python train.py --n_layer=13 --head_dim=32 --norm_place="pre" --positions="rope" --init="uniform" --lr_mult_up=0.765 --beta1=0.9 --lr_head=0.00507 --decay_fraction=0.877 --final_lr_fraction=0.0 --seq_len=256 --doc_mask=true --dataset="wikipedia_en"
Each number is 200 + 30 x the weight over its row's rms, rounded and kept within 0 to 999. Layers, rows and columns count from 0. The size before them is the row's rms in percent of the matrix's.

# layer 4 attention query, 384x384, rms 0.0532, rows 192-291, columns 0-31
092,207,189,189,226,165,230,246,197,184,183,161,235,158,184,208,151,190,201,183,215,210,138,214,145,216,197,239,185,213,199,223,167
097,170,196,209,184,224,174,227,174,185,214,198,214,141,167,227,162,160,188,141,238,238,164,225,232,216,178,233,182,265,215,173,189
098,215,207,155,230,167,150,189,203,255,192,234,188,214,155,221,239,186,219,220,156,193,200,176,183,228,187,219,223,228,233,212,213
109,228,239,173,155,240,258,223,159,159,209,183,182,230,225,197,115,226,230,223,193,208,177,225,209,185,265,166,180,116,173,200,188
114,241,220,238,147,233,171,221,164,163,139,210,212,240,194,170,189,235,195,192,211,197,211,219,173,169,205,139,168,155,197,247,220
098,194,211,220,133,213,140,220,199,202,186,208,194,225,245,176,136,194,209,197,208,159,197,196,162,228,157,238,219,170,212,174,221
099,180,156,206,156,212,182,188,163,185,122,171,223,197,210,228,196,198,182,194,175,147,178,179,201,189,217,158,222,207,205,247,205
105,211,184,240,257,205,252,255,214,187,207,188,201,220,263,169,195,210,185,218,234,224,137,225,246,209,271,216,199,138,204,184,226
124,220,202,157,229,231,196,163,222,200,182,177,188,202,240,170,208,237,228,186,186,161,219,195,166,146,225,209,230,122,239,181,166
115,253,193,194,197,215,232,190,172,153,189,193,184,205,209,205,179,232,216,189,201,186,178,215,191,178,191,192,190,137,187,211,209
104,166,202,211,243,154,151,186,184,187,214,240,210,164,183,208,232,166,174,172,172,177,183,167,189,235,193,235,220,278,168,203,201
087,195,154,186,203,167,207,222,191,251,154,228,201,219,145,209,250,256,209,185,183,166,213,204,239,238,229,192,207,173,253,211,205
101,220,168,184,152,202,197,183,137,163,165,207,235,231,181,203,231,187,209,182,233,196,220,202,225,125,189,192,163,147,193,207,194
112,221,169,161,248,177,200,146,190,256,216,200,251,199,203,221,244,255,245,193,177,189,221,191,184,223,180,214,249,215,223,236,199
105,263,162,218,198,195,169,192,209,148,195,217,203,148,285,192,145,206,198,155,183,231,175,160,193,171,170,253,165,237,193,165,162
099,247,196,242,249,177,212,208,216,187,212,187,183,239,212,212,182,179,159,237,179,183,241,221,178,243,219,178,229,152,182,223,218
094,247,197,166,208,216,213,194,190,127,223,214,226,204,199,227,184,158,168,257,241,218,217,187,170,202,220,183,209,125,226,195,189
095,181,199,138,160,206,208,213,208,257,147,236,173,214,210,155,241,188,244,212,194,221,188,204,174,203,187,188,181,218,168,187,219
094,218,215,183,215,132,178,192,227,205,218,197,170,136,183,195,252,201,221,173,203,219,194,134,176,169,209,223,204,265,215,193,186
110,233,164,225,109,168,225,181,210,208,201,210,243,217,205,175,194,167,218,214,182,205,234,167,184,170,159,192,192,196,208,233,161
096,196,167,231,227,197,209,221,171,177,169,213,148,204,130,186,176,256,165,180,177,154,255,169,228,219,171,177,181,139,213,205,222
096,197,185,134,200,188,209,164,204,205,164,186,203,219,170,186,222,229,229,159,163,212,196,204,213,214,205,177,168,232,229,172,222
101,146,198,198,202,188,175,201,206,178,164,137,198,214,215,205,175,201,200,198,151,253,217,229,211,210,176,244,229,142,160,214,214
111,180,206,192,212,230,149,206,202,236,172,197,189,235,145,230,196,202,220,218,174,191,195,260,140,239,156,190,244,247,178,259,262
093,176,248,193,157,227,176,243,224,151,229,187,200,165,192,215,128,212,193,212,263,184,212,196,228,162,164,195,201,202,193,181,196
101,169,188,226,179,214,218,214,232,241,162,217,206,259,145,182,213,255,209,213,235,238,235,173,178,208,170,214,182,185,225,223,236
102,260,133,209,170,209,184,170,182,154,165,193,208,153,234,194,167,151,222,168,236,165,278,209,215,148,165,196,197,174,235,197,200
101,216,202,196,181,225,156,235,190,197,195,199,219,186,219,234,196,156,234,185,196,226,163,161,237,154,195,201,210,192,216,188,175
097,189,219,232,194,211,201,185,196,219,158,227,218,209,229,186,189,212,222,196,132,172,293,206,207,223,236,203,248,169,171,224,177
108,227,266,218,192,256,201,218,241,210,241,171,181,193,212,167,173,205,202,226,218,213,173,180,207,220,201,257,217,147,219,128,176
092,183,198,143,221,194,212,208,212,194,224,142,189,211,146,193,216,162,153,188,169,214,201,195,227,177,221,161,188,175,230,148,220
099,195,158,243,250,227,201,227,219,181,197,264,230,205,237,183,161,176,210,198,204,155,211,198,185,194,207,198,218,231,209,206,238
086,196,229,223,210,145,223,195,150,170,181,191,175,211,188,204,167,212,166,218,208,243,206,226,134,189,173,217,205,211,208,157,171
103,217,176,168,205,169,154,184,190,180,232,164,144,196,143,249,214,220,255,155,187,176,217,194,236,249,190,206,229,180,230,205,208
107,229,175,157,213,216,193,190,173,198,214,207,209,167,220,211,227,249,249,198,176,207,174,221,224,206,240,158,195,152,199,220,225
114,225,174,199,168,195,173,189,199,170,203,220,239,169,246,168,188,218,240,197,172,203,186,198,193,187,156,160,218,185,178,265,135
104,151,237,172,165,188,179,181,139,191,189,222,207,174,228,150,178,236,238,197,180,259,189,215,235,230,164,134,135,180,216,204,182
100,174,222,205,191,157,160,211,184,187,215,204,154,188,176,256,188,226,194,204,196,171,249,184,119,171,200,183,227,189,145,186,264
097,116,237,249,203,188,179,193,239,227,193,187,234,197,206,205,151,184,256,166,155,148,198,260,183,204,188,234,192,181,210,171,190
100,202,223,236,156,181,176,195,200,219,188,210,175,164,194,234,205,189,160,159,206,145,268,171,183,188,207,208,168,200,129,200,229
083,201,228,184,159,227,153,183,239,223,158,264,252,189,163,221,224,150,160,188,233,175,206,191,207,225,200,227,149,225,154,203,219
095,165,184,221,180,193,217,151,186,179,193,203,223,197,180,238,156,233,184,193,222,187,205,142,181,177,183,194,168,231,202,182,176
099,210,186,205,221,178,216,151,185,195,230,159,122,200,182,215,267,191,222,116,161,213,213,200,201,220,204,172,256,193,171,232,166
107,191,192,161,151,223,228,170,141,215,157,231,228,219,214,161,184,254,239,203,169,256,172,221,231,180,187,149,182,166,180,228,199
124,180,168,174,196,210,194,174,199,221,158,219,219,184,221,163,199,263,272,170,201,231,198,225,245,215,243,139,180,131,198,249,205
100,220,169,254,248,181,167,173,239,207,254,199,203,140,177,211,221,156,219,149,169,177,213,233,176,185,196,224,222,204,149,261,165
105,234,212,196,219,175,214,196,219,264,198,220,145,183,147,236,254,123,180,187,174,191,178,177,215,216,214,219,217,224,180,259,202
108,193,153,110,191,184,194,207,163,194,223,221,165,237,157,169,219,214,181,198,182,200,201,199,243,182,189,204,260,262,197,194,144
098,222,228,213,248,206,183,241,200,229,216,176,233,197,165,216,221,137,236,214,197,202,230,230,186,184,203,194,231,213,191,238,227
106,242,216,226,204,193,156,178,200,219,200,209,205,187,254,225,186,171,205,199,229,201,138,196,212,245,232,190,180,182,239,188,192
101,200,156,128,233,251,253,215,175,172,205,186,214,235,218,208,251,220,235,178,164,227,190,212,224,184,139,188,232,214,219,164,149
102,202,139,153,215,235,225,208,202,212,182,210,211,189,184,190,223,188,189,167,179,228,195,197,242,190,208,173,220,252,214,209,183
103,198,211,221,191,183,176,168,258,228,222,198,193,185,211,190,173,184,148,229,243,164,244,184,141,159,240,217,211,171,145,174,240
094,168,186,198,185,190,177,228,143,180,180,153,218,236,215,208,182,197,296,175,200,208,202,206,207,208,171,185,213,197,279,218,201
109,201,162,178,237,224,230,209,246,156,201,166,268,161,228,206,186,198,225,197,149,202,199,187,177,171,162,188,193,193,264,180,193
100,232,192,210,230,182,156,197,163,246,192,182,226,240,224,224,199,214,203,174,230,187,230,200,148,220,193,156,245,155,203,168,216
114,185,179,128,207,199,236,199,218,186,164,214,250,148,198,220,188,199,245,169,201,194,214,204,220,182,151,164,224,207,229,188,180
099,228,217,222,197,146,267,173,263,219,200,197,169,236,203,219,219,158,174,193,195,188,220,214,143,231,218,208,216,204,165,240,229
102,207,209,195,218,166,155,152,229,187,216,128,202,250,224,225,154,211,148,218,190,203,203,170,133,184,203,230,189,157,177,192,232
109,220,174,253,227,187,203,152,253,240,243,174,188,201,197,237,176,167,188,193,183,151,259,197,156,213,190,188,192,174,191,194,220
099,194,241,229,181,195,170,180,174,227,220,213,195,252,224,206,181,174,219,234,207,213,236,201,132,232,270,202,167,206,217,167,225
104,215,215,226,217,214,212,179,175,172,205,178,220,153,190,267,149,214,228,218,148,147,227,139,206,171,188,195,146,215,289,180,229
094,202,207,145,222,195,213,176,213,197,215,211,250,155,246,204,214,177,238,210,189,213,112,197,192,179,199,225,238,210,205,207,168
107,240,210,143,243,179,221,238,183,156,202,201,212,158,145,205,193,236,241,225,181,234,152,214,263,215,189,160,208,195,244,234,177
087,194,114,159,207,152,212,160,221,230,225,208,155,214,178,184,232,190,229,181,175,162,197,172,212,195,168,150,181,203,249,190,218
091,213,244,194,190,153,221,193,184,184,229,226,222,229,197,208,255,196,212,172,185,256,221,226,229,207,208,152,202,229,215,213,200
100,226,194,256,196,231,180,202,217,159,223,203,217,205,202,148,196,196,211,241,146,196,216,179,212,241,231,228,232,174,227,262,198
104,224,184,155,236,199,217,174,192,191,228,194,185,118,189,211,197,203,144,179,216,178,194,224,171,179,129,258,209,194,145,186,146
115,172,182,201,238,262,181,222,196,213,211,207,240,182,177,219,247,188,167,233,183,194,228,184,189,211,197,213,231,200,216,232,226
094,229,216,249,225,200,228,230,244,163,214,240,201,155,264,217,214,202,182,160,233,193,187,186,204,157,236,194,161,212,203,145,199
100,194,240,208,246,230,222,171,169,170,173,210,151,222,209,165,204,191,222,167,179,206,192,206,213,174,147,175,170,176,193,176,193
094,264,174,157,216,212,187,267,200,153,216,168,202,192,174,193,203,207,208,257,201,175,196,164,173,166,206,244,209,206,234,238,227
083,160,186,197,184,220,212,186,183,243,214,211,150,200,164,183,230,182,258,186,192,242,199,201,239,198,151,173,223,253,145,209,188
108,195,221,191,258,205,242,139,207,184,215,202,184,169,214,246,192,216,173,163,230,232,236,250,206,200,242,153,205,198,242,191,273
102,210,232,169,210,185,210,207,179,210,232,249,197,172,257,199,275,163,174,176,184,256,178,193,188,170,167,215,206,237,170,148,141
112,214,201,195,159,207,205,175,213,151,199,157,207,176,244,204,178,209,208,210,195,157,179,221,229,175,197,242,180,194,220,191,163
086,198,205,194,208,193,173,190,212,119,198,206,198,154,196,206,159,180,224,168,203,216,217,202,201,186,171,254,148,220,196,168,204
105,210,195,177,156,165,211,204,204,162,196,220,152,230,148,168,162,180,209,220,203,210,166,231,170,235,205,165,162,223,150,202,235
095,199,177,183,186,200,216,196,178,228,134,253,143,223,163,189,250,162,261,186,175,182,209,236,201,211,155,237,250,170,179,196,233
094,212,177,203,207,257,211,234,173,192,216,185,210,197,199,237,252,136,144,180,182,162,224,183,216,188,198,248,193,174,223,205,175
097,254,227,209,219,223,155,236,209,155,209,160,228,171,242,259,248,169,145,210,200,188,168,223,167,188,187,202,240,164,187,181,136
098,214,169,192,207,142,219,231,260,213,214,190,203,189,239,188,239,177,185,197,205,217,224,215,152,225,226,171,195,194,174,178,225
098,187,210,198,199,198,200,200,180,173,211,186,191,172,198,171,151,174,223,233,210,147,177,184,244,172,135,198,242,193,206,162,148
094,147,193,199,167,166,177,167,177,184,243,269,185,214,181,189,135,176,176,195,251,166,161,175,243,203,209,198,182,203,170,191,144
098,219,202,191,201,189,257,249,175,230,212,195,258,195,227,159,221,227,207,200,176,227,210,175,143,203,195,205,187,190,168,196,215
094,182,243,200,213,236,194,176,234,240,180,227,192,241,203,155,177,211,260,170,161,173,209,239,219,184,212,188,167,190,145,252,186
098,149,193,172,244,214,185,229,255,224,217,140,218,198,208,236,171,169,199,179,185,231,172,184,247,212,205,171,177,199,229,275,201
088,254,187,189,186,221,182,196,214,171,180,234,208,228,203,176,203,209,162,172,225,152,202,214,185,185,178,145,171,208,197,222,186
097,226,217,161,218,192,255,237,187,154,202,188,267,133,164,181,183,216,141,208,225,221,146,204,216,211,197,231,178,185,175,157,128
090,163,179,223,216,136,130,160,223,183,172,211,199,195,182,191,194,190,198,172,179,170,235,220,212,175,194,206,195,233,166,233,229
100,200,198,192,253,233,222,251,176,222,227,210,206,189,239,274,193,225,227,237,172,171,233,239,189,192,212,214,221,147,209,188,204
104,149,224,169,201,209,198,159,195,229,176,208,197,211,233,196,131,231,159,209,253,170,190,208,242,210,246,245,165,233,192,196,217
096,143,168,207,182,197,178,169,234,218,138,264,193,168,279,191,140,184,205,222,166,224,175,210,216,214,236,256,161,200,159,207,199
102,118,169,212,117,155,183,148,181,188,144,241,196,231,141,176,178,237,199,185,160,205,227,206,201,272,182,195,154,231,209,224,224
091,236,183,231,204,195,209,238,163,153,212,209,190,208,178,199,231,200,204,197,225,189,263,222,245,249,204,245,207,176,239,167,185
087,192,228,169,195,246,170,188,233,190,194,212,143,199,187,222,243,165,216,210,193,209,191,181,190,166,130,208,179,236,252,186,172
140,199,220,235,190,165,222,197,202,228,176,150,183,210,166,187,182,230,235,213,140,240,252,180,177,232,233,149,147,220,155,246,234
081,195,220,199,251,237,265,192,248,226,234,123,228,151,190,120,242,165,240,217,230,249,186,164,154,194,257,194,151,220,139,182,187
120,188,227,200,159,165,223,172,152,226,206,148,190,257,224,168,176,261,239,214,162,204,210,209,223,265,245,165,117,191,179,223,186
106,199,179,195,213,178,218,167,210,196,190,213,236,244,224,221,199,245,246,189,142,215,259,209,180,208,223,224,187,237,155,233,238